Part of a small language model's weights.
Size: 21 layers, width 64, 4 heads of 32, MLP 256 squared ReLU, 2.41M parameters.
Each number is 500 + 40 x the weight over its row's rms, rounded and kept within 0 to 999. Layers, rows and columns count from 0. Numbers have three digits each. The size before them is the row's rms in percent of the matrix's.

# layer 16 attention query, 128x64, rms 0.282, rows 118-127, columns 0-63
104:445560449422455435520430486525505554538445514543386534525438476533475472531494481505521511494519467443508475499588518524537519506420531553456493502482570505539491476535528492491553500486492468
103:488553551583531511569488499403416492483521410478479425511490565479507449519490493484490537520493477437503527490416457466514514499442538530534537486446565515464544482536560526504471485506487492
117:494481466533538521509442453438509485504540484595491487432606555514522573509505482473513492450533514480524462455519522440487492464421476520510456405450503495553504485506461492517445462483428472
121:462480478444503451507480472435493469466504506510490463501458497505522490564549531386426414510517502513443522451512521475469568554568506552531569510556426461481445501510487483495480442477542494
127:458498462554482520515460497547445496527509531489499509551475481387489559499476515472474536533521489511523510516450463489469505411530541529504549532530493427488538505441410570541434546438467446
107:568484479519468442513506529403511444475467446580507538533512498608409510489526496447527520441525526452484530529459493489450465532519449523473477524480551492506525514551547507461447498451469548
103:467566473515545484465526457480514465414520505524491471477474467562424552548460521533449479478520530408461533490537568524458563469506431424475543542451463521538545492457487534474501530491481455
119:515528565481538552455562513503458438458516572443447537521513495466541455535577558482502479455511482474491435492427493484589505475473475495529490525529523517454450537536569554461488527474543558
128:542460575470427435481504561506453500578451520486572468576505523448548418497518504452532539467492505524481485506456457525504452443495514580506534564526520519531494484492461481466490481569504552
107:545522442489398514497458481520511498486534466527518486482503459547527515439476512526508499498455500547491539524443524511448466416529475500419497417453488488407541449486420501558511510477467577
# layer 16 attention key, 128x64, rms 0.283, rows 118-127, columns 0-63
117:536474479441542390547508485527497528458432515533532518508478501528561496568421477451494477483508457441439525481574503483461517516514446565518551492519518472554494433477565495466494517561515454
111:530438548554537547537467513447484522537504439559489432546520538453459491488518521494470492439437526519539482534439461493515522545521546540524470471456614484459447498466483511459442516566471458
112:521542491504507588483446481540517445575510567599498505529523497505511487548552556469552485458537504486517504459556509532505527471529499498520422486496506419477437470411505520536444463547469452
119:517487459494467516535463437456468451511440486502556479458513424490506473543523563475464486429485445494476456593410497501518487525505534529541515533615499439533489544519500521487446473471524551
121:486421443498553490459485532467544503519525578467539486520466520508478461487523529485439524514478526456484470426467512467560519519508476431495475460496480504516498535575404562486530544377476473
131:529516492466481481480511435433440461535429402515540535500509563541553507506538464504514489518557503434446513500441453509528514441554541524487509418505562524496501444509522518461462474569557466
121:507451510501494480450454411522573523379506514530462504488444477519527556438531540512495480536488418463479571472501572436481490499522456480486568496473531532556496520499475462538468516505512561
121:429464598497534513429488532507447449439505471439461527532493542468552509490498529447521443443475533468461509520438510550571509460490531480521536615510505473444523492498522528515495561501536505
101:508499485468473489503576486463444491531603505458540518523465411517491489533470430530496538458458535473544515435474480558485493458461609545466491496540512549488434452496482477479567468506501454
111:483516439494465467449546411472485575523566524466450490487530547502567524561509489524459520607515414503521520506525469547466488420530536463459496462483506498425484496485472501463547485464518536
# layer 16 attention value, 128x64, rms 0.331, rows 96-127, columns 0-63
101:515509498532496480489518518472486516501485524488535503471566585516464411472472430547465425586470448434525459543544485523500550470539558564486482491455508588512460511501436470444471452481485522
111:511448572509524495528461452495489445497541552484510484515524547454484497578499567596551523509579505464541463539503478483477526517545535618521506483469456561484572470481519517523478553466498534
102:487556452450518543435530554491477510501501564491496585511517452424454452526512535559520553528499490545458501514519460490490491465449538466472495489506494489532541416451514579490402424523498532
105:545461557428510494503488473492472507541472489589494466520444462517568538542499561529420519472572511526483483511536509448520566444515447517525490503463516575522491469467551482589513519576471536
111:462497547489491475476486457474498552480440499575479533558503454484443539489540562553475529464490443530511530511481537508516489583440542575451531510567461521557502540496513586535526458537421518
085:514511506531519517548449589551487618489462516491512481488539514509548490473526460462483465562380494474476496506478469507486486523524425530430476563455520559521493484568487509496524475565496449
093:534418493498536444491416523523448527535447492559506453451488530506465517454511442435507413516453512535554518473506549548492468476509469552465507509584496452506512579499466450545480438510499467
113:530605491508511510419582501519527502536498418483465523517547479574476474423488484484478476523549478450437530493489513537497529500472505441495490514445466527529405470491515517474563442515444445
081:539516476506466418408522538488456495453460545490555525457496598429487461527447479492525452589451464480544446515538461469471515504505515479463516450495502512499511476481433492431422503502489532
111:447506448447558517453478538458436532535532533585496437548427551467556472467476508439476575512539544552516505480495487494477537458472466461461477542521429487541480555513489509499473508567511558
090:546524603528496461571476524511526576478476475468487510492518484501447542457450509433489484560464462517494511503459499556486470520509444457489511517451549495427483416501503528471514543492455380
111:457467445508566528505450538428477468532554523470450475528520535453497444540566456590547540445538565453551507503521509504475482475505523557468456461511492500549566487509492452528472458451539559
099:502539534514456488417440458508461495510472487505476534532485472482514600478533562507490540463491447548467459505472547493531489504404511448484482523488462509486557446435495616509458479568473468
092:505560455487511505423489485553441450480467592425521550463499487488496477466596446499512483511491471563480488533510441474515488495491493499518440486535398456511501518521458557544459489516589486
094:474523530475434499530529529562536534504508490464512513475470469579425526539441499433451416538436461532400513441492512410514520522534486467491522533519508482494478542451472482439509524536445505
094:494518462526468423441516497490462526490477498480547547518496546509441468484441476501507439508467521476591539503446497503447553483527557396488474499488500526485506516516448499379500532566429474
111:511509457454527556441473479473459484521532561548484537493490555417433452468527518506543425438527484504486468533509516511503464393529559505502510440516442455519521480398487554475460501513523497
098:509569471512435495443581497472533489432445501550492515485545563469510547477529503405539459545425452571463467474517461465517496465514503447467568512530490443503493477468479502439439514467518497
109:495519543487530496506476494468477474449507546419498432489508528468516408448536415546462562449460414504564505534517493503533516482465496602538496528554417492447477519535477478509467521483526499
096:481443522550510509522439489501535404535495516466542486522537450539454579541477532479482459537545522503503458531508438517487528557535525561551529522445516609479491488496478515451560534574449485
104:541492530507461428460542488491521425507524446470528488485414468515428555577431540513511435444533489466537491503449556528454519461498475471524569455452496449497519490511499502487457499461408483
108:482497481491514538557495478537426495514565568489567514438497503445472406453468452457455478537549519523511497530492468531513541377553519469580497451497461531479463497465478517511437518485518499
097:486519553541493445440421465495438526478487510462427476519519550472430523499557491455555425496535465462497517508452553482464499503524487519438486463491401545549523520473459565498511527488419485
097:552436505498480414466501459443452506514448503547517564556503500492508525529515565543522439553545521521574414539526477560471493439587541449500462486460543505550554503489502505492486538505512470
108:509479489567468476525519466590531473531461459487512481441531480481445536550474473467505463567512532507506497431495511492500443546462467517457595433538570476490469533520479436545512447417499551
087:533467557412535528457470515564476470524508482542505448507484519537481504490474507560466440481572484513506536470510528455515578383507490548469490531481466541488558447454503479460449445554501559
113:523445545502518506495523525465544498505516560393495515508514500566503449572505508598534544452429526502500512509508468518513543585511555566537430501539525492442520487471526457471501585480517498
103:539481476518471467523507482534509464410435511534598581397531464498528568474566450515499477481459496512557540548515452465541498514501504503567491463546535501440483467481485484571483489479520458
096:541562546479510489446495502536559452518489468403480425540501524551491476414465443480469502534545416513505441463540523500496524577472442500494507559461495524467519490543506473439512426492527475
107:535504512535547515518434480527492535515524502489517544470566569489509498439501499537530519515546530418521503541502497523493508552512531478520406486439540595399511420440507538517537484489534432
096:561508485469493478392488571525484479534508489433512493475448501467480391490434490440499490477569469527505529498536523470471561417494456469514511460490500457429501537492472463427441499523467502
084:496476543462462466487445517526511518402488422502493455508489502514554506501467535409542525496489440476484566470520546477490472493469524511544565599533516473455493610512525520450519545508444518
# layer 16 attention output (transposed), 128x64, rms 0.21, rows 96-127, columns 0-63
098:499558421513482449528516574519494493501458528504510460466441411498573523554484551490552519484472531480464495490503555519481417413439474504537514544540489530423493482469496444500556466542514457
103:541571474465495510485521542474483571453475517485487545406470486474510480476490504537495379503491539533510434478549503417441489503484430442545466459489533494536430517524453474502526470441521464
103:561486542440474448518460528487556472607481440567536493596518524546530585496463521516466419476533524469447500494532488539540465518509477480465540512487530449436459511494513514548542534495485504
107:467439467519482514480510511524462564498518567454543518499563491408512481479516431563552472492498524535472498517463417545468488610499500443498524492472543389514501482495468512460460528458529515
107:533526506497441530546452529516406408608494531483474509524510512481480552495479571475552457500499538517505499499535496504505483515492442438490514570460562480554493481503499545416500545457581505
093:482473448512441491463550437480475429452469508559528445436476470517463526492512541506509526394517491461519492496512570537535525427454580454549533497482518423476515489485512436497495477542513562
086:409462497548519558499534471510492475487552561480487466477562459476548488505489512454516569464539475508430514534474521501510554477510546437513470529468522559541509451590458555429509549584499509
117:433519486515492433548502545503500481583420453498601460565465504462521500559524461494515554496435476506549504432516509520549483479499540526481520558547438501439516521429539500483452507491544526
068:468481458430490507569493560502570493547533510496486510503517408593562554486455518480525506484508539451420450509460521520512462492438486547545500524509545548460435454500501470547544475514475435
113:523401494470497515542533489507531470525518540456582546504566468433464533506501515489490479494491487466459464609487488601563509594517541521417492479531533507478467464527497558518495508492503525
089:430537467559458529482517441492513464479475475517504486487441484534450522424525483479534516484503511455511491471522500414541523445449635488535548486503513485565540586485493445519491518536496565
094:586513510439514444463515490489497512440501503510487542469492511497540448557478541496452396539477466525461478450491548503484453453544428439510467490545419521443440444533460566514524508464481503
108:485451552496507551555493475494538513612521492521521510582490501507445536469471501490513479481463532514552513480510405516566489520505545524481559523444577414546490502572526528484465546453509550
089:493442548473531480547516549482608496564528440608504460465579566517499553531492474491460496508479524486522558485523507517568509528493553487466511543414517514447455470521516521461516455499517466
082:483474536553468484470489486440483489556467511603505505558580467539518472455496470470556617466549525526527472565453491548458540465463458567510540466486514466542519503505500467526500543546479463
091:454483492436546504574494510485554511555463559446486491559485441530532540493538522421515581537470504453446472471535528547513466454429496561469550485552491542479456471503532439562490505454509517
112:530471581495547505578442576489575502588480493519507494531544475546564565541437506549463545517529513509503503495525439535508485499495460445429466537506489511495461521566443561535518460503483487
088:461469575451551506518461515583530453545555437538455463518506465542501513458401505516529545470467480444482529500477503511565530530486497564519463522433525529476526542483507518569545480568483440
101:549504435557485517462585530552497473511505479545500558376488518536481543536498559433481478564482569473471497485475489474531440517499524463527494458472497548492549467478490500482515389533511509
101:472517480513494478491483512462490590502430573473515520437475522437531470485509486537548485487492504562546516488540600449474477423470495506492454507462528525572514509491482381516480539432531462
092:463539543487544557503461485417496584522489514478458581555509492518546503451481482508539541513481519493441522417496413439461456500508505563536480495567478569564452509473507512508437516527479495
103:543468479530550509507487561461566539487457518493527510483512503534566576528517481542434562541518533452461482560549483511474473501488574478405487442519541501411522531524469446490570467544491479
088:472484531467545520585503498456483486571453525544504540474526454540496502473462513485518487498423506521573419445504509479520496427431540440525502543497494489539438451554463525436493499470596518
103:456532549422552502561476517538551567486506581442422443519487446410471510484511471544552426510487514478453552496526475472483479521474509487483516571505515552497424513514534481540519537457518520
107:450536466492525503489467530467427479440552502514502482512510510567534450519516484482511517499486441510477462529507547430453560464565495525558388518498465521535515484504490496429542595513478404
088:455492476538528502467562473475494596569476500491567513543555456456567485506521464498513519453457517534449423534518442552507486558510455442522499474459503394487461495554478525556475525534496488
111:537540494505436453492524505511552532472478448561487496436501516487464430476496526413521467577577492535482489455495512455396500514458425519576566448491477549535525498517485489538490482461490530
103:454488480531505535470452514539525489472574459456408448471505582536588497494501471521469564496508535494471573411496554486487513513487509473532522485411532474477548515517486462429508464529514437
089:445559464543470478498585533487476573503518441575563529510442440479444476513536497447512484517451516553520470517436475488589489462481540541505475555460477526513539480440554493541436520509492488
104:473542423523458501540518530491566516450499452444558452512399485499521479529538478510442498504487510536575459440542538489514514421444538462503551476507478413485501546557484463468484490444511539
092:475504488471560504545527519468583544566495504492583521522564490540540547466512459483472537554514534531425423537423450559523479503500543537472498486552479566495529438492510512568474484547471478
080:501525491541554582461538410547441487557506527437470538514511500513463498456498508502457491465545551535533446573429509510517509496532430536509470474510506521561555460489539442539508444562554534
# layer 16 MLP up, 256x64, rms 0.208, rows 0-64, columns 0-63
103:550432566483493491536468529559475487501524479539496572441491497537478481509513466453537426476466537542534454524504512545477401442533517476490550460472605467508506501570509507502589466490470509
109:492548452508501459532521524426526534471506531566465491486472448523528517515447464407522523460488508516516463480555553412509470527462538434522532550543516488513511508461522497573505530425395540
097:522517520454500462481474547486530525513534576528470482542457452482466488480452540573496540483424470532499425481508517549509508435440464480497522490489479477476399423556553466510508503580576472
095:510454443455429457520557495495511512576532451484461502498510497449473486546516530512515474515478461471541523475428436421543515525566559476484480483503426545543487456556517504553500518463585569
105:433499511562520456496550528479500487494465469498495527501561508504474500470514514454420540532398473526560407513526568452471498509542411504486553508404489534475537464551440529488528499524500515
086:547535529477436516455471456575513436516545484475508571473463512526504440539494477492576428502563478523490442493503537398508459550459550524454539498520502524461504469534538541495441507426524516
107:467439559457469443440427547475479539503494500560466557502481486485502518526552409460556471486516425469462463498449470466528438511523543520493494515496408479402480528514474531525476469482500536
100:467520500516516540552528504529464546468557523489434409475501483561491499541474441467541441553444473488521538492513492584532468537545497534534616525448496514523451540510508522444567449489517491
098:526452554516503453423520507473516500473543418487466500487503492461536580458567504523513481530500503512390433507544479506429579532377513497478528497526542486522519498528553526522516494461485498
093:459506510506540515491464559562429485471528530457421439491492474551534467538478465479511538526451481491545435566455517496478477529538452493485484518552458509463456544500544617551495526436447538
104:518401447536511509557504521534499555545494579454526431496517551517496464468542474492471491514491410449503582498493538481506521477419496480530542463429530475547576449487507482479450483457492472
097:497434525487477451525512546491484534565449485468531482520408447628560457497505495534440423451494503512505482505527538494464467518489519513572454515503505505443529409511443505528517514503535544
106:544466474548541557524499521558515558520506581508479498453505507522482455544466491505447535479527515530532475542535461509472470451483533512489576441434572403559563528519582454486526510514536534
103:432401574491547517513514464427479502562535424474479500492494521511497456557484496567496430563498435515517524509505483449543523477477537460534565498488508513530501532506532622507492462490532512
101:509451463481617540496471462516459596457503494501518463460510546558533476535535491489460514559495499515519548511573524502501489586461448503476483560481525541534543495500482562554456587486465513
108:530464518440493465573448492457428561513504490515478498586559478529453500561584544559513467482484487544464451495518496508514520494482443455535505499504504498610565516526487471428507545520483551
093:409498455524435523540524584534501554460521454551520570564525481515481516495543427548466463481528566545469489522510478515484509522430520430560529551449494497487512519492477461555537458557480517
102:521428463517508488483516453526526584522511578519590500424575518460410533457503524519529493556499531530537531574485497456502513522488499518512585495489573506559531499480504459504526494465435521
103:459478512493480422453543502500512522465509478437447515411567509554460598510532510483537536520511528466465514529547556517509460511554493441533549430541506540532488445507497593462439481488523497
093:513515546577497477506485553571471488515495531495486570485556436542473456492463551447549456565491482455416487515502514457478523518483469491559426439541470467449450479494489477540554493533590502
098:524545504477556439493422520487490524472469505477491539468448501542497467500465436538523538393551424515473501488470453470462522561451571496517514547471480513495556515478525457415457559432495498
100:452534464496552486522576489493473492402481513484520489513546442559516589524547525484472548499482473531517521475513451500429524572442539454489534478481535532479495405564537491488478584523507531
100:496447534479430528497461519537458465487586507544479439396506494508494545571452523548513514521532487561543445468469473491491561574565460537501581484504470463528529475479566519471479510485462515
105:554532492511514440482471514562526589454541565483421474495535437389516474470463539457509467491547480454503441534515492507572513515490496458452509507466535514527485539509509554490424423493492527
094:540486536498555448501446443504537478541441538467511474467469500562576514442525470470475472440509479457520534526473509531426481553479535506509543582551502549542415482549493517460553445558520530
105:540507424490466495459543516500532580467475542522498511456480565485459446442509539464496472444460507542527543562509537542542551498432539457442528481477494504431460485528526579446445482495573525
098:512443456516529563546437497532471471528538493444439437551538416527495525566527456467537488407511440573483505506455502530498534470492497459541493476445537525474479506551536503500553448527434491
092:521388479504602542516453485492539486460524494529514495491490593531421535500506573511479535524454496567428490490502496534449475482525501494524565531490564434502495476492469480494462478582539499
092:556533504515533417480581523468493562487500559485395534503501496468516489451475553497531497509503518502491516502431562492554596504450529536434556536519468543521500487422513548519495512545551472
105:467449448548459509459523426495511495523489488446469463455557445501495439482498458528513429482536465526440475497502563504508472491520491418499506523534527487541485402529467509506468442391439458
088:534447490531490486491487504469487523433562570486467456532519491531543502451489499511505451541474433510482471431541487547507488549533434484460506475523506436576497538521429379517544507545575487
108:489516456491474523486512500535486474476568477477457565525494471595533476514490504436479538506527450565483487503490517429534600442486531494567463491479540516476452469462449576424483532578521536
119:603465529503501503481410453547474467472430516448475444498539556520477482486478525542536465504556484517543413533457531460517515571530448484513518456470515504423430524507483488449500534468510447
100:537435453542502439485430525440500551505449525484422496571517503468502543505570529519530505497429498478469469493510578522538497493510521503532533532484564531522460468506462379549467435480499520
099:544465482441500564513514492469489393439582501428451501490530489470463570503478525502478481503585466510514486531504498464484517517430512443563491525557494503553482448525502541412454523539483536
101:553500446527497542480486534512450486533468537593545432496478553452550509539434500491456433504521399508566472504539465462500526565472530516509487472453473412501477466482477554494463468507552470
086:404511477458546453442551491512461494496538501538457515387481551451515527496512417466465460519450484461500513482458548523453572506479496456463503510479478476528565517533446472435464542516451531
104:482480536403525420496418433457490443552487501470438474461525500491474495503580435450527442493468388524525518456501538536516462479536467511496543522504446482498444528502487511508444509506531523
106:481486513465564486577538468546481553494558464514425493496534530471475480582463549411519493545450493487484449500476508455438473437513507464526553402500570504464506481437510483458503515454521489
100:468484530512513563481518493481481535502552504523566499489556541589530504523513495509453570492445416551512539485523473409515586445486515463505497481563456407505470458521449505453488524484452535
094:488546475488533550472415524467492554435537498523435549544546458489508603477496514454503530474528507456486495532513485553507482457490542453474574474554514474494550370525523495456510512546492519
097:545538518457564474482559496515502427530556562454465492496457407562540483558443536407556468485450524553458433476461490505456492527503470469504515479519472480542516528481474479522433486444504514
084:483512548537452545527505457502485530478511533573491455560553499486497514482551426432528570557468515448471473552524529547454583492485425521508476512462439474486504415513505523482518555454564523
119:549452480428476418507459498518579510470453419497527506485532461589566514489530500405547502541571485531484488529452555510419479484509491495515469476490537514497513485526456534555457535481526543
093:489447520568494487504499485447517493495526517456440490506513469519476479459493446466500567449422393443490468523489539562528492483583510476501482477497499450529429559565471468498542579572492500
092:516457425544534483559433489555540532529534515490486483481517520448463463525464471471506544462481494492461494517546516573398524483478604553556522536439539522464536464559470536497478519499452450
087:564531557535562484486532563508532499440547448536527502477490415501518512390506488468510566451520467565528472500459449474564548487554523470555527498511541475492472503496512435497447448537504540
104:486470458488521445521540498475460513558547519486422447548499512442494476500515511591570512489438491481507492546487514513509443514467596522520536486566568514532452397519475525498449502550512444
111:501469520591528577507457421528472493435547486507450478464465527514514499553457493501504515510528461501485433507551552465502506450588453518520513498487541455555411439508414519536509528545514488
111:529485503525565514495524498524430488506572556506554516503505454511536588530479513549436473478561534575508482532510492511504470518446602515488490471434527448417418520504460502485471528469492558
105:484419504528483549495514499490556542544548484548468484507464502487487385434497491489541452518479430468445446484474544451493582479480559459515477537469423510455419517505546517496542461510471499
089:491540524534566541471469560530386538483497485489530534472545480487516503536520573431496407485482558515523483562424432440472536572464478495504499496469510479461475548509525467496443481535500533
115:477458542559572447446553484534587496552499481453432497507556481445508481420537537556525473477454466496482425534478490460474484498449542431410485483502494542505483469505553451513513475512514477
086:538452531451513553540516532497496566527513497499494506511502484439396443447491456527493483471507477493477451472511491444565476577469566457427532406478446512524470556435459525469544506495476487
111:487497469514491436454511455547528655457486480488476460472528513451460444487472472489557480533504468478515469510522476535410515518550500444512511517518516497553515464474484436400517445462500528
098:492500571582497521482531498508489520492485488509514437504555442516521541524443414425534508499484530458463505528459489555548401528530466394487547537466546474488540488516497506534471417472518474
082:443516414431487541533509489486496566558514539507562530439520491528529520488481500455541484473379476502518453439555519499455513495515527556533521494485488420453486488534465590501473499443516532
116:582508524442536422537558483568545505509587523503512476490428511485545560556461504488512495506528490488510420515509473461476450479461525497491534564467520453525467487546456575464463538496455570
117:492545500509487460460465433472463507456526515491476563559536474570448380497511518565485434497497478474549579487470537480458485548486449415551512477479493521524467480526475482516572564488490486
085:533504439532432464464491505544493540522463525458552498510569511484482437565453517548548501465457474512438468478480493510529585538533533500586532586483489437515485501540514470456586539521518539
100:527550551551451441608466541438529483520588510531508509538562499487469478521471511533576499539442518476490511459476461433492472526500471455473499515517489467442496417470517501486511515452593487
080:525592512468509552507462502461474509495487430582499529438471483452515585480547451441548446451532504529528448546533534478509503507516441546513511479474465498486482435436526489520501536482595549
102:447480455492524465487491542486508519482489509568559508396523456587541538544532466568533490485486509528504476511518608490526557474482497504520479589451505462481442479516458518474406476499467527
100:477524550544545509517473529544457502482557578525450532461527465543489540511537476474477456534522521443481431517491556427508557501497500507461500402478525457503519451490467438527416527441448438
110:476471531528523367497544528472490502503500438554502492468450462510483471415465532478485437469432494495535463504526533477512515566521445478521539540462502543573509551541447546433527475463453502
# layer 16 MLP down (transposed), 256x64, rms 0.158, rows 0-64, columns 0-63
102:485450514560479546479502531432541591552527456537475457510510440448526484476510472454536543591518525548473456526496586531482487488514538551530470575476502487502447517467593508525514550499498541
106:496510466472441481410478461459515433414493487542476453520487515464473462478510537474489518495530405497485471511523501525419423471486469455478495500440500481539509459433557473546445456531566444
101:476542485580533446466470499592451542487501455536495464462455541474486526498473442523537418524448544508479540449441511539485430454512562471533534461522460460505544482551519444486478444530447487
096:479468483499533453475490574502482485505549493514524452483570485480478497468533517428482448538495473438531548454549512532590493487564469542550492561467528456470569519548452497475542402509571498
104:535494550475474445526564463532463531462555499540546522542516531473513472497553414590550517519458426535588455499478521472509512534433509559550495504545449500498489484542516506470536498498408514
090:448536496541529555430535523505482524535482472499466504516475486461562481516476552517471464475477526514448499475517560513518422570509574478523508558500577557469531454568610525531490510422524495
098:469433507530429450505524512489469537482496450548405543593523494493457445487564524511493525588520420479449542488540476513508501494525482448462521522518537469542462582490496528531507457551467459
093:489480478453470483491555570500535468463482472463465438468509495502544594446491544444502543548447485553511540526462478498497504447533488529555595492545547556452420487441465493456442467509487495
093:457532437450615484450512515432554449520460489523495485514445454542541558575485520474440461510550479524472434494469428514572505496512568549463482454484476500555498489464470506502499529524497475
093:509541546485509480441423561471514533480619530526500510568521508480511534560522470488501556500408538452463503521472522498464431497457527491442546456481480477449431515493537463555484552501456485
109:504524432516545438504500479465578483476451519493499483503446458494509523479521576433462534483572443507477520468490561517546447488442570539453518444456479583495528509560487497481454475553453554
103:445514482484547538548530425465486449463475498503553465473466446582454479500452482552466409514492507553491498510541536585495447417563513578491487450488486444495500452534495489497529473486528465
102:480491513515481487520468557487530449518448503539529478559518469451556482515464525528519466491539427478512508519604511501442499454483565541547489478468467626547571456504535486446563546483483488
112:575479439538464473518498473523473480431506525521482525534516436494529555459473464435551582469485511509530518501519551597486488465523475492505499575490450495460513442535468395541464563535520492
104:515479533509384413551506504496488484558553486531470548478508526497533479471470461514526535493544545491535471498549497603461480443534553487564547495506473435457459491515547468459534454501556556
111:448498495517513551442534500450477579513469483532486484502502462437518528592518540566506492556467499489416491474551503526494471468575505514476522464547495428526533542527505429511495589572451518
095:467519502470496531457480522465470512516554424520479516568486506524431591486559526530461496474527538450542514465582461553435471451518565498527510434485419508506466524515567556521456526549478499
112:514458524527460491534468455451496528469497406542561525518498522523487424487532498602478515454456553484507493590529519550508476468500535567500507393551491547550511505520469502463473503531461555
111:466566500458464476435479439498459555511506572421502556468499462510527539462519552476521433534537498528528489510455483536570480482433577470476497482547511507516533404451555511466496463558503475
090:525476493488478502512468506538544513503482490367520555547483495526463495535531485528526496632531441505460505547448574467462453531518494470495455526451546438441480479497469525505458438500534466
094:500560476515519505458497520488538526466541439483524441504481528548518454455470478527508557441462524559507495527431519487530568507548558540538436465433559475513486498467564476430485550548425437
094:536400463542455539470519525525480511428521566513455497518514486525436546511597505504432504588522495419488516550547501468500498488453455450459495483571486488484466526506541498496542531550453471
101:487516426481505445590556518548513495516403522532481533442487530455505493502518509479555533488490573425514572514569513476420485469441529471498588499500486505513493533523560543547468487479475483
100:470518456521549497525527504520421507520504493399558517529486481444465433473548569509460491534472497513454497467571478503584495513487500585505456418450542459528488523464544487551570497463479513
093:480488454543521519454501556475501430563509454424607521458497469508476432465477444522479491505484560463538558486490589467457446477473482567555487464476469451464458490521535498494458443506500512
107:500461525515517465550468448529428446488490501520494497586532473575564443576490462502507498536490468420511444380503536441515483474527449505483510530459526539528549481512502474551463493481445514
097:566497494505521492481465477576480509522489480471449348505452478476441524479523538544576546494573464536575554532481491520520468513504504510541518566488501548541465517581503488504512467470470503
097:525526434483523519464540552485549453551524475545453490480465480435538515501477594562462553491539558498491529462417520516443525527472469554489535452525454442554496487521414474521427509489487489
093:458488510492504524451496499466515351520491557454460561544524518566538502482517486487490536494453484544522424437545469439421461533452476510493494506470475518487514518517485534580444511471544540
103:480537514467517557590488396503497485463500444536470477506543496475482507512518548392446461456527525464441488524543510489499501553489539556440442447541492430535498472529557461483474502489551469
093:531559488490510561485537575552485500513468520533532425485523529468505512591493494527523468550533425501558523427416576494553504483591482504531523523459557518475459502533470504494560510498499553
104:480533538438476452480529481479511524465529572532501575544506504423485429482446423588514575498459519537508505465417546487465434509499514522534533507497457442489445442462531502492495510549482521
115:459456451445499446500478439451455502546439503540512517473494515477576564560430547541485518552526582518583470546494462504490467554463478464517498517520506547462460538469456529509544532479569473
100:493482495449511510557448473492513442415490501554483481444454459554428543547489458486503503529473465529520511480554459501492523420567508537489499421569468507422476536545486575503474511516449446
094:457423509562528450519541456534490615482434497501533504477496481478485548520507509524570510518463476399531501473522516483439534561495499475515486472496516594514494506493474470533550500557499599
101:534506545550554512500530424491483426491461496553504427530413552468516471509538465483494483513542476457517530516476525514465433500484548556503482420540491494512555500570482563569513449439523443
081:493492456473422507458494421488496474516505504409499529590516494527551484485523497494547508526485564555461450520513485594453461565479495418473481516500523469563463456512528422531498492572504486
101:480495503518553350504500537445509557500498441488488461478485474504469576523527551487474505548531519491521521486553514485581547504455582485564536502479439474504475465513503472488489459538432559
100:509459484511542466529508524486473543526534459490502513456404597539483511456549511443527490527479474542491487511535433448521450386434452562477578498474488497489489476552534550534485495445507517
104:470413454524515534490468521500544533530456529438547513497499527491548535511413490526461524463504396493535500458539481552531521409510504561523524466516452491562502468464485601555531526507527489
090:478461453430501475570445519602490550471481488503458486437552526450532586501491470475517512460470497493465455441517495557473468569521524452403498493516510476535475476536432500471555545520512489
094:500489484518580526489482576496530522522542560508416451537461492496420481607429528473483469533454502507494456423494502500513500511562487481528425502429468515486520537526464507530477502496559570
093:535411450480553450513477501501455507532471461507492470564593524509503526494523521528424505458602520518497554535533470402471465490494479459520502574470510504499450540485489478562538497520428522
116:567479484526478450482491450481472491520491466495475496496532442427541490447508456474567507490568535505607491447548474470528413516496502599529490486493423548565481553507470512540515515499527549
092:568548485502472541537491549546495555549528501392483399487526496490528458506433520532514438516586554490528525489511477564469473505469441430453519514527520481512460561509509514506507487541536561
092:472528469503440527516516426488476509485495567456556481461514487570577497432549567538502489399515502432540478457517510486504525565564526533514477476541494488506531432484530598492464508495485538
084:517467530565567414432513574531553494452481486503535503537490545460488544503475473440517457497501467465437415465480476509506587492518507524460546525475559577539542488500510558528494463500447471
106:435488513571490462488465457542425481531527458517464600510544500540478478464525516490539519503456486496463410480479545459509532486502477439463518491503496403418483505460540472527464520461511592
115:552495480515500509557436567497485465451452510554469435532414552515505535500555545471508456429504431429524463496426453489491530449496483524470443494507506500523454476476546585477522528559511489
111:485511489523540523483513480511516527497534507464524486436502383531424528573499480538506537461434481507573578542459500470587485426475568436494594511525506494501470516506493497487538460481471519
099:555523469550567498509487557508458517476562444472474504483510472488450449555500479492446498539495475484508466476465518419602476466498555459552534579455514500476535508475508555435553452527467430
096:541470407490542470452535500542552486468529594481524385498502534521477488548494508544495522435530478570538487440538539511496481477561497461484532472461467518513518488451464524463603515470496478
108:460514531515523573523528453497533496483514473398470515506521465493492406466450547539461466520489438514493532473512532477522506496526592508468397456556519566504473502483492416474530457521565510
092:469506460527497490459448469503537513472557512551484454527526522478573506565506537524512435507556454464490428571443529569451489505463514501421548591508562492543463520496439477505448446513493498
108:467460420497470530484480471496450555463531508542529541493435514483537500539464457446503543486596487551470470494541516474464484389559467468568493547460524470457485497501510528546405507530470504
093:496576472472514606512503456462536465434456450550584508499526539524498503556480517486456542522455558503521518549580521552525534505481423490526494473492463511439545488563452499539515500539548472
088:597497487439570477536486515397450542614538452515517509505553517573485525527501470526450516523515547482433508506519512519520510500564497498482453541537498448462476496452543452564512508507462501
112:521571459451468577502460425530498447528491619434543528478515425475415478501557512531465461522453508464534479489464497501530488458500532473484503495527492532456484554504513492508528440494508586
121:504473497486470430486422532529528517507567520501441500570456443559503482483535444552502482535539474455605521474494500478551439496523483495497496505596486459530505479443517480563443453517561532
085:475501534474493446463530609558471492580467515484515478522516519442529494450436595537483555507456448524491511534526451492568522485486452451578442497510429522519529466532483475492467506536479544
103:482528486513498488459479539507533554500512525529436421457494511525474575492507587478466508508524500498551449434453387455608491482500530470467471447454457509539461541476528555504498484460455504
090:451496485537454543462520474478534465591539484470528412587490488447467480510499446473512536493543478593522513557531530471503475474588463469452569486480473551522531444471495549555499521483478515
101:542519459506496470430501460459500528475529400476535485503450566489500497520526572513444499559478503471539526465493565472502455500490549589468530513499481471534489637463506435496510443515501487
101:580434481446520475468512508434417504455537466440430520476477487444541453491535497570468450595455501534541511456509441431492521522443472530492500484471478562524519440500508477502527501484469474
103:520522510519460539479569447512456453503543463469445486472544452474541498583499433573500472458441438537512480481451567548543459492478500503474518503508440466507424443452554496538499525572482533